Each number is 500 + 25 x the weight over its row's rms, rounded and kept within 0 to 999. Layers, rows and columns count from 0. Numbers have three digits each. The size before them is the row's rms in percent of the matrix's.

# layer 4 attention value, 448x448, rms 0.13, rows 0-243, columns 0-55
097:482490505509517530523519539515525484500499492481486491499496451480473518478523484492501486515521534527468548506499467484531500518511491480516488533523500538494497551528
088:470522480472487548458445470521526483514519487468487523478528509439514495488510513485518502511496523518511493461515471498460492524520487525487501487486516527525528469458
094:474481497497467509484515503455512476512525511516481446510509498494498471470526519538465470465488483475524465506502496529516495506488509546528488491474498462497522543514
096:514520503504495512515522552517517508498422511515477475542501481489483483535530483537524483479496537488495472519478506515500529527536550485488466458478515497548501556545
099:495515478519512484526556476501540523512504529472500460482497521511490472419529508537554500515453433507471474483500482482513485491456527519494527504475515479472468538518
095:531505482491444489496540492491467466553453505545484474516511504490532494520492515550502516497504501500481537441488453467518498495500499530481524490495532452518511496447
099:508515524476515535489523473486539477516519549466537486484500546494535523461535458515470557500491499515486497520497509508451508508494536493462490527502484466523507526490
099:498509492470464500526510466473508473505455545447425510508457453440546504461496465515526495526497509522523512469513487461481495487497505466477530507521533516540510498513
093:498537516470504449474488500519501511512488483475439539512500466497517509534452543534475482572499552468495529530496533530516536543445499494486516499522508448515511478515
092:505519464482548520495508515508507512533510527499469498497463539516503498515499518492507510504497512492505510485505550490508516522503517504486499509507514522553536531526
098:525512472460478478486518500478528476520523515495513522470452530486467477522488487479496475523500533526481510466504531515508508499507487511495531463457515478459480518514
093:512470503496473454466526516495470493497486487510497477477476502542492469486502468464466493494543536470508531488538513531520537449522523498521465502492480508486522504514
094:482508510474517497499469516492496493501493552508476481475539504513486517490458547510548483455491504474516488515503547480477502515537502525480498516448479513528536486509
095:514443496536484498516500532444500514492496520468473487458529533506509497528512514495551448505528512493499520487485467480572471444494481493519530532513498515475505510526
094:473477502516477501532486515562516545485506498491526534495480514478549477501500507515486504530471472529503507517489535508529482487495486519500542483503517529488540461457
091:465507512490480497506520489467491531489478506469456472504501512522529485510530505515511494499512514544454511510468486462539482475495521480462492502537498475460500473509
094:498506522492483523505521511530495533533537538531527540488506517484533465535498521484452510485544470500497460485518504466550524533474529475533531498464501480516471485461
100:497435483532487502527501453478496470518470508481486492517503531492478556490518471473520502518460441457454550539530508465493496498502484508492473540459495516531506469458
088:479517503508459508513482540488515477506465498481491463523523499520518514481506522496459515499470498508450519527490518499500458520510517474524487498518454459514467508475
096:523506496497499500530453459509545510467475499513518496508528482514503516468498475502499542500477492483462483487527483486502508508455521440459502517475555509534510487516
094:539498468523472533551502473486502527467493540494471509486474474507490481454483553463497475511513451482530519478502515470530452460519501512486505511528527484529485521503
095:501468494496465507467518538491542550488497506507524496486499474526505505524459511538489488468491501534500499479468501499491499503497516528499438518456494497503490445481
092:511467462466529476503491443501502501450510507520491538527513462503528534506521481480499505495531472518472470477515484517524544495535521504505504479519440506533469531550
087:485498498515553502490470468479545550476515533473499481496490503488530516524488498467496434487497490510466495473527567494495484490504493486529475510470516524502516514484
098:448557479488491522563540520532509526521514516466509489532471445520473493510485555498461526495469527509523490526524532519518464486489497500540505502524538473549484515516
091:506499473447528477506517477472469497512503435502534474532528531495503475521511475486518486511510514465489542513521501477566524477500536457508473466476527479528537483509
097:508466535441492460535493485499495491513494510501536487579512503503528524493498479524470526525513500506503533512462525534486483485511482545458473491533498482508471484535
091:506474447484498554528477528466503494510527495519479495462485516464508492498526528504465520493494491495484495513525469480502560471498485520479496547509491483526476496458
100:526481475461489511472486478505521548522538508448535501520493505509492496483501536502503502493464528504486527480463517517471523523495485496551512522531470478500507456525
097:481488487531467514482574478525489503524528497497520479511515517494498445472542519441533497478489487545485475513485461505501566499512503495474500495490513510506477445550
093:468526488500514536544466461483496496496473521484457508513441533499475468506505535492463474435495529517506503469492506502508473523480482520464489531496452498488538487478
096:528488432537492487523504467488516477517506440485521548509536504485506476516489456506461494504490503528516511503501516457508498538469514512473517468539518491536466484482
090:505515498490447507482514475532519453514556497492529503501467504493490438486494507520464498465499564520486504509509495479479504528532502491566508534501486517462476497547
091:525524505542492472514493531514464525528492477491501527501539479490520538493470485498513468494510467471507442476507511507489496492469484537502534450522508513488496507513
092:475512493508546493501533500474506475527521482468494494501456487503490535470532542519510535552474507482492486529471510514508522518474530486525462484526481488516521527478
097:533553482512486526477543481498531505433540516479477479489528512518484477438468456508474541488492502540512492488558516551491497500517453521501493545528453514499509524444
098:496546460518517500542515457503489468511537509486456488475497490504508481502493500526515527462506523500480485482533478500514503509492493517500525492516502461495540492530
097:509480471470537480513467500516517493456506481484514516506517501513486446475447499499507490495556515495520481515449548524460546479454499499516506502491467471490486513498
090:510509518503513504516503531503511474552517477476498452442500470507505487440450495530445454522517454493445470519493506492508479472453483502558496495529490508506488497509
090:513517526489524480457469507513501507477498503500512498503469479478507509471474527498501547513508478477519503519510503543484500523566486525543504495519515520466561463532
096:503530524491516501531474530467532509482493504548532502521497524492489504509490491500486491486531497508496495518483445510531484469457484500508495503527513508520473509500
089:474503500527496460506510495491498445548470515540531496493488457500474490488512494488468548506498537501495544481535468508501472452522512548438489540523493517487471504520
092:452544508500477536418539537474492494536499514490515461519484469510481459468488474469484577479522509512472501493498490552486490473497499494459515477475507493543501512502
092:508467491476506515506442480513483514558512532487513505529534483538466450466481489509495540503513529475492467514523522490492468519541442489446493521482495472496483507543
093:495504539489557498511501504479576488482496529492464487525479474486496533500529497516515509520498489480500504495475484537549493522504487503423497495485514490517480543522
091:513511509493501540472462517493436513513467546507470478534455507508489509513526522473492531510475466492470534517464485500487523508559497489481495510514508532457517505447
093:500504489508545467508486496464472509477512486518507505517544468474451481481473471458500503506476492504496536462488519498482505509522492469523430493489474472535506464506
095:532527454496482516479517518513482498496520544459482504530485511525484504502544434496501497473476529505507510507552512513475468463506503527498502509478507485539501488517
093:491508558518428451531485492486512517501505481474473452503487508507483483455498537490461535534471524479491494513488462530509524524506484513498527528529506478514469494480
093:540476520518461480490449456469515517516528459518455490470491517512484483476533497518523528483514459498514522514520511504453477503525492484518459477470479524512483512479
094:517494511554464487488506494491493455494462485506525498453523508509522459528517495473523434511559510479479492486534532489474513528481515554493467495513459502504506502538
093:481491467502526502493495520527488509519488472527505508535487479478506486504490450513471497497484503504479514528518468497511513518565498494515527518480515484497488505492
087:492475451534540523498432466479522467477495490514514499494489519503497525526541518507484494505483450491520442512460504497542523548500485515489475491484478496484514545495
095:481508485554445481507522524492510487493443477507538485518507498467502491485535523478525549504496528537480535479506481519498522509524490463486494475480523467464517498505
092:511517498552503486548477492528479508479515515422519491477474524475474503500507508537508506435448533500495492474498502529491508502495492496522488511515486486511490461441
097:494545468522535488499516464519511453494509500538463442485525520481488562524520515528529479478487505503509516518537539518486521468475479536518524562460491536487497488534
092:466556508501454495501471474493458510499513490522488501516494482531494497500516530544491471492503482501512498510532568458476518517493514464481518484544495509505500458508
098:486527516498470520482514527492521490528474448500515486510473487498505478518498501484463524481487546494467469471488493478514530508461535484514540484493497501516482466514
088:467487513499479484514491503501506482514535489519522517429514518494502486517488476497529471511545481476498494490464473521500496498527501506504518555507529535497461493504
091:443513503451507512498470441538488500442495485509478521471528489458515504465530526514522483525464504500493518475497471539513501473457500475515519522508507489483483442473
095:512552492518503500488473517529463444518540444501518548483528500517473510466539500491456512515471471508490511501518483483497469502506504517482515548511513459479521496511
095:505487489491533490505532511481474505511505483523486478532551509465472513515473486478486516459516503530488547499541514550453506495507493506493502541477507528480533500494
096:504521528517493495483504513502470484467501520515518512477510502479499498486516501533457497484509514513510514528503497513508521466479487497479397501532509493532500514493
086:540495487540531448524512500519502492535499521487517501492514483481509508525461521488513522507497496481501463478520473474470497482520474480558500549463543464500512475522
111:520480508532467481510497488508516518498471477483527533482556532488478538483539514517508506525537496499495502518497475520501494463496463479515558520431523497504485505448
106:510502479493486507508500479448482492534485482490472526552494514517497544514507540526469437502455491522487513502512489488487510548478497499467501504481493458506506525498
108:478472542496521501498474455489469519518488491523534508526518526501500501504524478446499506474477486490527490522521498470509509469451491486481469493542518469466498491468
109:484522499501523498489484495450502511540464491549500496485483525523511526509483494448467477511517522512507491508456495521489453505513508482503489523509529526518531480510
110:445513474482481489487483482458522472474486482528465468519522521509484481485486515527546558505523488508500487512470481504531494529491497487509537552530503533497522522510
107:494518537514503507481494458482500506492488484429502507509505442511512511472525512448458507495490464506529541513518511508469513477497504466535497510489486506500481490528
117:475458453495505481487480512525542545484485528597446546501547467512463476471513486470498491468462479490512517475462497521490500528485502501507541529570501505453518499517
105:506483470513477511520508475495549508512470445482526507517490473475531540517507484511483509476477486525474503489476483473453513469466542506518536526505514505493487493465
111:486525520493515506473486471497481526503549510502519515493483529512485519502493448514535499534532478504517491488481517481535524499445497485565461550487512473464514544533
104:475531510504513572491445483485491494468487476485487469488511529513482515539468528562519483516497487496479538470497515446510486500542480505475547487472493498489506506544
105:515473459524508505481529503486492523500469533508520491494494503466518508490521556477487516507487511504450490487469507496480516494514512544471509477515493530497504533491
110:537476513513525481492539493507525498493559489481488481487543507517528472486510510532439506483520483508523509522459483477459511530503490499491463541507510517531492481463
104:515519511501453461469501482492501509492475510484509453471472468500562496497526547466463485473498467497485474528490490512490498484507466483494470527512454513481526505529
112:488480472505519525496510510532501498495495491514470497498536487534471509503498538510490502466463480457532467504494525460494518509507536477506523476490492496449492460513
111:508512480500517475493531510497471535473508522512505520485488494508493516483561477433495560542473522514525497496510546464515531510493502540473481525482520450452477503478
102:472491538455512453443459488480496537484484472478483477491554483504564484535482534528495486482497506494507525514500463506487484465509460502481537491547465512504491566534
108:477531524549547463554482469497480506521477497465484492542456453539519430523543498597510499461502474518500539493472482493482520542492495482462508516504500521508494487471
109:513484470526503523496577500544516498506478511503543500493502482504535474463484525488485501502461517517503499482456497472522486480555428547543561521456484498436490478498
114:534511499474543501511504477507498490517519481550499527492481460498471488490510482495523449523503513496509482457503502504472494478482462519475524499519493492479483520471
110:518478565480477517465545506536486486490498497521501506467497561475528495499481483552462486465541492492468455494523517529475494504443501508492518490515497534456477483509
108:497485493480484523528468512487530503516474509492481438483453523517437485492508490414485487464517460466520508468496546553526497493502511492535480531514479477527452534535
108:459480519513500480502509468512509485487465493471475507534489491469488460502493556538459485521489473502502493521510505496510535545532480530511539487513516505491474485486
105:494521540519515494499491475445502474509568556482537463488490498485533484472517524552496525502501487471494518522505515526490471474515478533501507454495486499473507496450
111:492466483541490543478448439534501523477525493455470510482513553490497491482469538504492470509493470503506497454503490539545503491500545465502505506496510508512473476525
115:495512517440491533472463523528513499499549509495486478461494532488515490485507495443483478516518477492496530496512508503518499477510508491463516528469495467460524468515
111:489415545505470494480468493529514480513498511520511565527455535506488504478477500521499524472523520530512487483454534508514522459508527465501498510533471494475497455497
107:522500511496514492472514490514477516558515489469512491506512457476500481440525514532503498530505469481508467514496541500503508476527519466543520538495491505510502531498
114:481469538501435519510478479488471513470434512521444418482534456475492508523508537498495456542531508522502496503490488509500512477504473519531502508474500486509519467518
108:494486474529541500489509526482535481538469516492461496520494509492541475506519486507550515492530502524505492473530461478513569479496473495518486505536463477517520496480
109:484540518528499534522495516478511543510565492490517540510486480456521477490541508515478543488492467510508498488488490537537494462525483534517469505466482509543480517509
107:500497423522493465463488505486509499472483529504479464504532514520496465499517483542454481517499504463477531501495510525480482492525476491535470538530542483538550496510
112:499525492534474503541474526456499496486455478474494509515486499503476427472502522488528520490516495463485540512525506520513526491488468496504526505463491496433495511502
113:527482509509524506496498532526533466474543522510417491517491512515524468528524469467519501519554530477512487505477474554519505526519532502514437535447507471474521510513
107:476483477516492558520481537457491488527477445514471541489511492524520499479531448517507526511517520501538497474488478508498510484540507490501494495502466528485494481528
110:514522486482457520515503483482521485467405521459491505521546487483503502508486474498561448516500493502477556534468513477527510502491512508484524481516473524543486511484
110:513426500475486516523523465512494496490494516523476520513485478494516494464527467507469472447472482537495505516517515453511498471470471466511505532537469471500494490515
107:490478520473455471528494512503497493461495534510540515497444492499482530505502487563521485505522557493492547494529476519531533488519509478510458499457511491484514511488
117:485488555490483472500528482539506450502479469498544458447544517473496535521512493428474524534495499520478521524500538452511510504504500477494503530505472489496536526497
110:514417480472512561517506446441516516509485501520557497511474537502553533535496514534475534495480502494518529480483523545509524570538508507485481496489481486482538500540
112:501517562480527561495515497530497483533559458459433538514482533519523522503491521536558489517454539480512507505515500486502523514522483515500498534526484459488457474489
110:500496557510507490513470493510471489483459490530457462481511533494564516501472466486526509497505497501516523507495546520486460501519508530490465478519527513480474497521
106:498513502564487492533480509493486549495540433509501448517474501534525521530491491470569477473490459513496529473515473496472479531521479483509462517557466502513503481484
109:500537550543518452529499496461499511509471500531509494503532532510481452544488501531548508508498458475509495486491557497490500522469510550485505497518493496478507518478
105:528493514466514444483519486560498486559488515526565514488482559516567480488505488492514473469467476512485522501476512509497519472498507490476506508483502515547523507449
105:492477488484497528471526504516486486455521480463515482506517479500498468473510486570474500516527483478471531511488462488503484511512449504461475501498482491476477454503
110:538472514527502533488506529485497502493506489524515498517515481493522542517523491469453525519503471501480495474521490457494533555491507468539483476555508480507492469525
108:491492497544475492452541532489494483469508477480529546486484462494440511521515516517491434507558517511494517504482528533465455520479512501491471493582498532514487499460
111:516454510496570518524511485499507498467456494485509480548517509526470470546481507507563504509526526522525499484508507536493519522513500502447533481501463485473509496473
109:506512546445479519498522531490482481506481468521514476477460484477467486489459529498486502494483515490492504513506525522517501471477521484496502508465480468492497516487
107:503479520506503513481479547541487511481488479529516441533503572490519556504485522511493520523484498518494502493488517531486541496474485538490496512461483511477485486529
108:509531504507509520512505515524529487460472477507430500489560502516464504494491473481497499502491502503509520478494451484544468479533468491482541467472485492533477501484
108:476484499548484499503468454488495479514544495493476537524527516522558527513499555517466515545472493520511522478525486447477503491513491492459455505530549478522512559501
114:476485479486496515492454487497515490568481524545440514468478452482543514504477495510479482481541505485485451508527462425485526504499485529511507482503503512488544465507
114:470449439532506429454482490477476523512414485526533535469490493488527528501513540470480518492483498495504527536464541504506482511454526467476518513504497458445482429486
104:443575496483509502485526508510499542513500479517503484530539511518541486495515498494429511509479482507504476466489496502466479503455512462519494457458505502501561510487
109:533476511477519539491516483533477506501473529514522532527484487488461470490463507497511514495471518512494522489505504506516532460478541512494481499487525472509522432506
109:495509463492503455498481507526495542473502499478531515488509487477480541486532480485463512505526502538493470514477496499517511514513501475514520486475475503542521546505
110:550484438472507528507509493517519490525488486516499450503491561465523496485514483511495542510524487508506475502479505477499485517492504530554447501565476521497480451496
110:512463505505480493529538451497465506492506506486495482518481491503515506510519538513478458492492546493486558483446477480472500536509493528501490434568492497537451478496
116:477472466484529486482531506478497454471472513543527490555497473506514551457469543506480442495519526492473490472498453497463536507487513479495457455485538490519508544528
105:481534523472481475522482541509562511503513548484469556543472498514486494517520498540501520493513520516524511489516507493468468541483517489488494532531466497488455547566
111:490480539531501486498498518494539519545493489491441471490500517525458465523489473491541487480480499532497501464526553514458487525504487511497496459458512493531510503501
106:492507478509487498521521469513521509480538494508496506528469532494526547469501490544499512537492534532503490527467541554491508497519493500512510535498518488459507492507
109:492441507526491499505454491514485515480509528517506506486514519493507473484514496519509517474530531496503552483503514474525469483490545537462493466527482507515479524504
118:491513457492464435530539497512484520523488504473567502495491523504467514457481507459521515517449479508514485495526493519505485479514525489520513485485502497488490550490
127:484479477533494483513514470525518481504473512476453504516495506537503505495563488514500470505501499473468504526494509482485528515476479494537499479519484522495526520502
118:489473538560521473496530510510496503531492485515513503468490492502540482513490498483504487504532519499487469518510447482499498491536478496511536478504545483523519499475
118:531493552544510509480518490459480500521487512504483544508494562500506511491516535493478522469518452502490486513497502494513489497477510483493538489519453489497469489501
119:475487491472512495531519503492487537537474510489501505481511465514507459522468517498548477536490536488497526479471458473479518449476488514496462499482480473469497516488
123:521501481488430511486509509481500519470541478500443471482493484522502505503537526505512494485516508499468515534537468462501494544464518526495544528540488443469497520514
118:513490532510456511471495493490532504509495529504478506471495511490473515510511470499501568508473523531491479498476505521475496491490490544495469497516510536499492520507
120:479490513526521496456484555508498497509493500520463490433457488500509532509565482513565499461527489502500532530482482507499536514482517499489481501519522538485498519514
131:471500501496503519456514535486484521488511480518519514492515491493514516510486493502547486515459460490528527484506520487536506538542471482471496543475484538487499509498
116:478509525513520519517544534524517518508445527548466554478487508499460494519505519488529503481521484482532515534488500505498486509482462511482443545503523555511471503505
117:449491467546486471492536529499510479450500481507505479490498530524474479503467464486553474498520454462481494478554476500497536483478498536498484493503503513530524543485
118:509511508473509496467512505477480504510502495505514470489486481501505472497528474550484534526519533520488491506441537530503518462534511514513550526501481533505494491529
116:528514487502526476541438532494475547474522489508471559484488473508496527488458481475533488511518473497485524493484496530535458486463491501513491487502477542513489540512
121:503499490569501505524474458481494493525469508512516486504488474524458461513531553494507525499501510474496531482509511491499542503468496503503522476537496491506466502505
121:460510524508528510540488453499523513505546464484491491485500538452518496494501500532525511491518524458495509485496512447485487505496456530498480516491512537507497491451
124:490470492487470480480506533520524504512450499539480493519504525485507488526482457457476493518482484494491481467522519495492519515510475498494469491527512539471513492499
117:493465502474456486502513500517510464497506487545463502488504515531521467516444482532488496495503485480483502489504496499511485463498520496503510502504473474501493496516
119:531540490524496490472464512497516483519450521516475477477518488495492534515516485470493509527495469526489494505525464535525482481482480493489456565531487516529519514514
122:461496467500509538531499470491502486490540518500458469493523472526510499488512498526525520503533500495532502510490512480523526501455471529482474505492497526500479505504
114:522488507505487517495501481484523500504514453503505486471502460510490480476478460546482465539472494477511512520495488588469479464523469489541524499533511448498526482499
139:532495477510469535477514528488492498513530521492486529484467484522498480500527480498490502496521492509477491518537515525549490494531498486527503472493524490501500523515
116:521492486478515458452520504508503499521488495510510480533523531484497511550485511481483451459493506512480471451471471504532488495491540502491526466446507487490530480508
135:527483475526497545482497526510476510516527537470495531488528492493510559475435532462493516502509484499475497537521517509482475517533499506517525491522439466488491524514
118:502471473500467504504445419527453519514509520509509490532498469484500455559589539536519470485525507497472457497518484537485493462488494493516462515547484461474505532521
117:494549484532499476492464456506476499475499524456540458479482511534480511496540527494480529468456494466507555507519504484511516483530508451484539504488526526487455497516
115:482509482504538490485480519506492501472476521515514509509521509475512504530489481459544501475504490491497516504506455454519504486508482533517505530514499486516497488496
113:460492473509551499452486519469494514500460487483505528511526506513508530529474431499506434465530517493519499538524546447547506492492471507502539513452461457527509464508
127:446449537508540472466521496470496462548522474509549493479509459478488465487527494507461507464504504485500478488498495547509492503528482527494513501493504509498509475496
120:505503488463498501544509483476532516526466513483497498517469501522481468481494509499488501480517513508518514479507511492496503476473519447501460523529510490481469489504
124:494497511512517541485485557486488502465479518493477505535535484489507505493460500483509506465489482492500481486502509526494513497479494469486495486459553522524520483513
122:521497542461510492516528491493496520495516525537493494532507480496541473488538518524496565544489502505508497485468478468447498481502519515503511491497565483510497482530
118:561521498454468487470481511491490505495528481502533490492495508519527508514506496488522477538465520520537487474491490493533468526545477500462486493518475495502488526558
119:533487554512533461491528526496506517518493478486545477508532511493506497501485475487500506504487540450482508514509499492509539502513536460475548531483493480536558511529
117:546446485489447484451489543507507486470489480500510473497525489510462466517453489482519476493480489497512478520514488480523465525522473562459503497553450502495516507518
123:512526507497508501476472522508536489506518519500472495510460530522540499478492464529461517504511460504563486544463538462489497528499466531494511521525481460476493481516
120:460541508506514503496526532490495483507465507514545521498499525502486502503506527507535496495504525519488482488484497521514461497511498490506512480494492494536529504519
114:444514461511529491473512524495466498547484497442509511494494476498516493503493502536526471450540506472497551460549511497500498487496503512545492503509465503520495482472
121:489504529508501457493472551515482472482453508517505556485539470499472516480474493491529460464509489480477529522490533504514508462501523511511496517464515528502519512484
117:500453510543482514541491488480484456501482544484482531523508481483575511534502501490523486481546481491501502473503521435488511526533497523510510483490479534497460448504
134:499501475518481497514501556481499558492520524523496461508487485499516495531559503499499500493455522522504504477518493497498542499489501535497481521476546466506526481482
124:493538515487528536487472488521458523463513506473509509468506521498487540491527537473541532481458544484530512516502489470498483505492520455493478490520505476516427511486
113:528509484481497560466491513480473484492517511482508499493480539499529541491556490477511528525511520476513494545500495480467537536532498452509479523526498510501472495513
123:495528546492525517503497499457457498533521458507531540471493469519526513488469500505510475494521517506491529482526542541542533506512487489435500495457473523496491460510
123:535505504471546508522496442524495508487491524445503492505529534512530552492499500489498503512525468498526521506472489453533492517481488525481543461566483495500483502515
122:503482485435515551483537535494522522522451545527507505465468477501517510486524531500470509506542493488449526499486507505492514464500486479519482531467496492517508577480
118:512489491461469511514496480506522502493499523508497506504518500489447489547524453510492533496436496504511488500529486506509497480530510488472458491493481480499539493551
113:519511497515539530487471449483479454457511487484483463503494522483446515438486515511501517504500510448477507488518459467528476525530474484482526496473459480500534497465
122:543529481452437479524502526524502501498475481495511509526516511497462501499510503515490477523468498515497482499513494504497493519469525465510438520473467481514503468491
127:484550476513448500497514512468477507490494507468474518471516508505507528507492538464521490458473423477487513506487508532502510510573521479518513505473511537475500554482
116:471488468536471474473499454529567471491445491482470463487513499491437500504497527496457508474517495495475514502443500503516505496461544551485477478519488541480513500469
117:499490500465520518456451490470476498503507481491440521503467470490509499481516525510480486494515507514495518488495510513510508508509507524481467477505512500471506489496
128:504525520512490440487495472504508495490457471517529506503473502489485504526496473520494530508498497472536484480506504502523483507463531458511526552498478517525513503482
112:467469459462501501464481562537496508487473476520480513546512491505532484531487575519464513493501520508513512475485491536475522506496475508481486472497464511519526478474
125:455526522517487508490517487484494515579536505537483503439502497492498489510511482494543465444523544444480487534496470513523493510511516528522516470496500509481469479458
125:514462512520502528509482482490507500528457491470514481471515455488482496504500476509491519480500488468496521494499538465454485504532506491500507515516500475473516518508
118:483480515494513521477502432465467488447513487486509480473461464471519488454474461493506498508460488504484514485517490476494522493496526470518512504522503477465524515492
124:450526485518529470467505514480551469513528509503538494503482473493513516523540488499516525493479454495517511497465531536511498526487485539523521532480517534480492454476
120:507528496474500491529487465514500518477511488480539471492450464522516462535473478502463520513516531495469545484491505525479503503548486488511508495461487497520478488462
117:511485551487470499476509469509512518517526509491489484497485453486509481471572538545516477486469520532522492476539487515493473541524520496492476524539526459499568486483
122:454521578534525492482467506461437534491509515529522490512493459515458530551477467496491497540526477478495484492487517478524562479491512515501435519532521495477531494518
123:531485532517472526516508449492520516506463534516497495462462503501506484475541505556490490531501482495459514497528481497545471523467486509494505488552474489499510500488
114:454526518526573553505439523473555470509452501483493510525473467464483498492501508560487517514504510506494508513490540477533485509530517517477504554465518521496488477519
127:501517491494481480497528534542491509543523479492531477513511494526464486457562540529469499500507476510485484521508513526512488488525503493518487485526484478469535475500
113:539451532508459482487498525482480476450454518485485513506459507479523476485537453540466489507481498498493485523467528475469493493493531472466475533494502483530437485458
088:529524523506499474531478511558458495468471482506472514455489505471500456477499497492468467486505503504489540515489516507523526476539496524483496505494504498527463520464
091:463526493536500503473519508482476487522550500470482485482512494475515488524522519468457501542495520500479512507504492548491501550490520511519484550464495490520509503485
081:424510493530459460510502524493458525490494509535497518479505492500523497526508485511507484524519499493497466477526497519504521493535507501490475489524498464479506505489
091:495476504463525478451474470510485525497507460491555492555560518512516511504492493509527496506510520528477473492517533525517477473456538512525518484511528501524532527506
087:477488536490527491504497500528500523495432546537497560519478489500474505477508483507485514468479501510480542519481510541496484506488496456507531482455542510510546468525
083:494523462497492469508450501504519485483468511512497533498503510482497496464504486553496488468459525496531552536515483484481496509507482495487489508482506527458460506464
089:507477459500519495505551471482473528496521516466517530477495556490494527507522483522504524472501551486473481485518497517480510508561523491506533461490481503494494543483
081:446477546505476497548506540490453456511517442506487462496492490515505488521495519528495515456493499488476521522478498521524500517540512522457483475548511537500486489484
090:520513527515494512517505530516513499472486493520506456461471486513529505527507500467519502489519476504515472446504503482474494500485512496509487528522535482499529558470
084:488506461476480516492502500509495527468492526472492494478508509516543488499467549477510517492480451491473476489493489543511524487468503509499507546479492521522547497481
088:497520497477497501528499499486479486500484506496499463486446536497486500526512532507527504488521487526554513507480514504540537492510497477512527486510470544474479569492
088:447471477518529499478493483496485482470511514552506443488514495510486491501526472502509508491536459467508467519462531538510493470506486517547505541491521496499495546507
091:502505485513515492463492523507530517472504460504497510580494500486476554435450471458491497476456484511534461515487540492504484538504479485507542547487523493474506486530
087:520507481479524515507476512533479488525465556514475524500499504471484496479504528507489505498528488556512488457523529534519515457463506519514483474478499484468501483503
086:540466460444521499514552469484486543515512514494520536474511482495501484478493436484499535490504495523503498457529473489490498520503446497493529503504519496520494489494
090:495506482525468496516495473492505496530478458485488513515531521492483502499507512498491470482525492486493465477531494506509500551482544542489479540555524513544508486481
096:520483493477454489530462506475481487552484521531478462506501510506542428514500516489547514552485543476509542522474496465525529495492484494540464512491516507481502516529
083:503488538502503485505494513507510510469514512527536523493465515470444487486476439494523503540510520513501498500504507467482462461516535494499452498522515529523512508495
082:480533483509530515453465514526526538471490483518486487489473459484486476488473462519508497507501496510491500489480540499473519420504457501474507439470479472562490514504
083:476509491507551470476546496514549493580533476510509523503489469473511501527526510546485501533497471483526465552511498498505521548478452474496531522465484452475481494486
086:521520513514533478570515497532512510473486491471505521494503507495480519533517512461480469491535503533464530534494523485481493509489530472464502507452503501539498511501
085:463500517476544523505490466507525528496478493472456488496537465518497497509504470513483523504509511505489481486501495523487528477480508532502529490470510452445502453504
082:456495512505489534498523525487481477531482495530486479479464483445524511493540503477535517496517454490539530512506555500504478540465496483477516446510486501504477528487
084:469499474511474483542500458519495533526519533504487515494490517472485453527457555467524454505515472515522523511504528513498467474474525496504493529509530526480492486486
090:476503489482516532484528511489511497520525506491485483485523506497482546536477512505534429532493481481475509532531456467532544514493467500548489489480510487535508521509
094:564487506483487479508517416506491508457533446455501455508511486515492539502470527466518523513489493497468478454562522508465513481488486483489521483517480479476505487503
089:491482505522517508495471476479514561480491477485496511530539472495511507505530512525485502477527470531466497522488482494463520485484509468516491495489470459495545461466
085:470504511457518483505529509471481481521532497463518489527487530500499538448475527523474536503459514463507493467462473502524513501497511476480486496468500508480484509523
091:474520494491495479475511490483493463486527490500490535538542489505528505509494469475488503531518530518470469509485492493508467496510545539488469526476489495516517508485
086:502476513496480510482513513525511459507511525551502544499483492514511470505512499484476512503514479546527525567499507479483467549489495499557493512475475440482535492509
091:492521509559496520467506492520502525465461476495522499523529502487516527499503470486508492509547465478518530491509484455569480514507499447468467502510497517499463497470
084:485464500511502484493498532524505463549503512510492524501535488513490506505505462517523460484520517510505452515515497509486502487483505488513492532519455488472537503537
083:447534511472485488505516510516519493532453491512522544522526521451512521500467509456540483484498502469456482498520500438469483502513513509508522486467502481494505473501
088:497474519504507493493482443510535536528484484548517494497514516525497520521485466535492489490479492446500474538476510473521506533497473531481516480478492518483481498517
086:488495476548504495482491495524544478531516520469484490492512567503484517453498517492519474464506505534499459459484527503495470525495517471503563479494493542483511540483
087:541539508498492467500531461525490521520522477461516460510466511512492534507472481509471463523510489493513511531502495469512452512500479487470466513504525469510491478480
083:481496474512508532482482483491518516516504490489450527496527498483548533490497494475503479536511514496532525503523512477520509477535499483483494467464517495498477489487
080:535471522500488517506504515482503489456471478508509474546500496468477512506485489512516487526467491469483516508532500487462480517493472506463522481519480483482495538530
092:517483496505493523546545510466523483480482530469494501469476517467494484480513527531478496492542477474477497472588503463493528492489496522502524464480480495507520540470
083:508500521494470470512482457501499485525488515459509466550526499493488522574514532518531541553477485530537538493481523493442508509481495519476453505542549525495491490516
090:473497470500486526495491438532516480503522475554538500549456459481470507506538495526492496483485510472491436495483539516483526516480532507538499472507501515483492509491
089:468532488547532512508488555488474522478482476447499496467520477470480482461451518508522506477491493461483508506480482515527506481514558544475563477499539554481486482506
085:510512512501496481557518533487515521505482523517481485505540514504501497479498515492516490562501510467480482489490508524499470489535495499533549523459506485465512557522
086:483509505484485557525503566492499499511437486504479472522516483494518488494505481548508488502520519523486513478528526531489498531523502517500530522531529517491497521563
086:491516494524483494516491449477519480518521489497498461518465497511534494452475543524522487553464529564538494472493483505485477502525513478490545483477525518522495511511
086:495507484497496536493483462507503544451517504520444542519496455489516539533510476539515513474534490481487482494544507463506497470551527488498481485496536506518512512521
086:484472500470503526475492524526529500476471514496529492519547485492506491543484508464498481512481487502479514479513445468465474558501534532498494503509506488482524500461
085:509469511482487507476465494423491524500527505489510484484545481517487527531481511552494536493472459498496519461488515479471509519567501491536542522472443493480519488486
086:518519496501516445465480498461496437475492494489502536481501493512483543482509518483487513495512477486489483470526503528455462509489511500503510492525473495534546503457
087:449490510498495538500494501443481513524498517502519490530485472527478459504508485486542464485515503507472507519497477478481470575504473520499476485526452482503466478456
083:476529471504483537525505499456463482530501475512455462489497456513514497485530485470479520470504514483500449522484525506475484574484441492534530494482472470524502532537
087:495501513489471482450507534499515507479521529504460477507507480501464473500500485511519465497523539487510491523515534527509495516497434473505543518473486529473524504524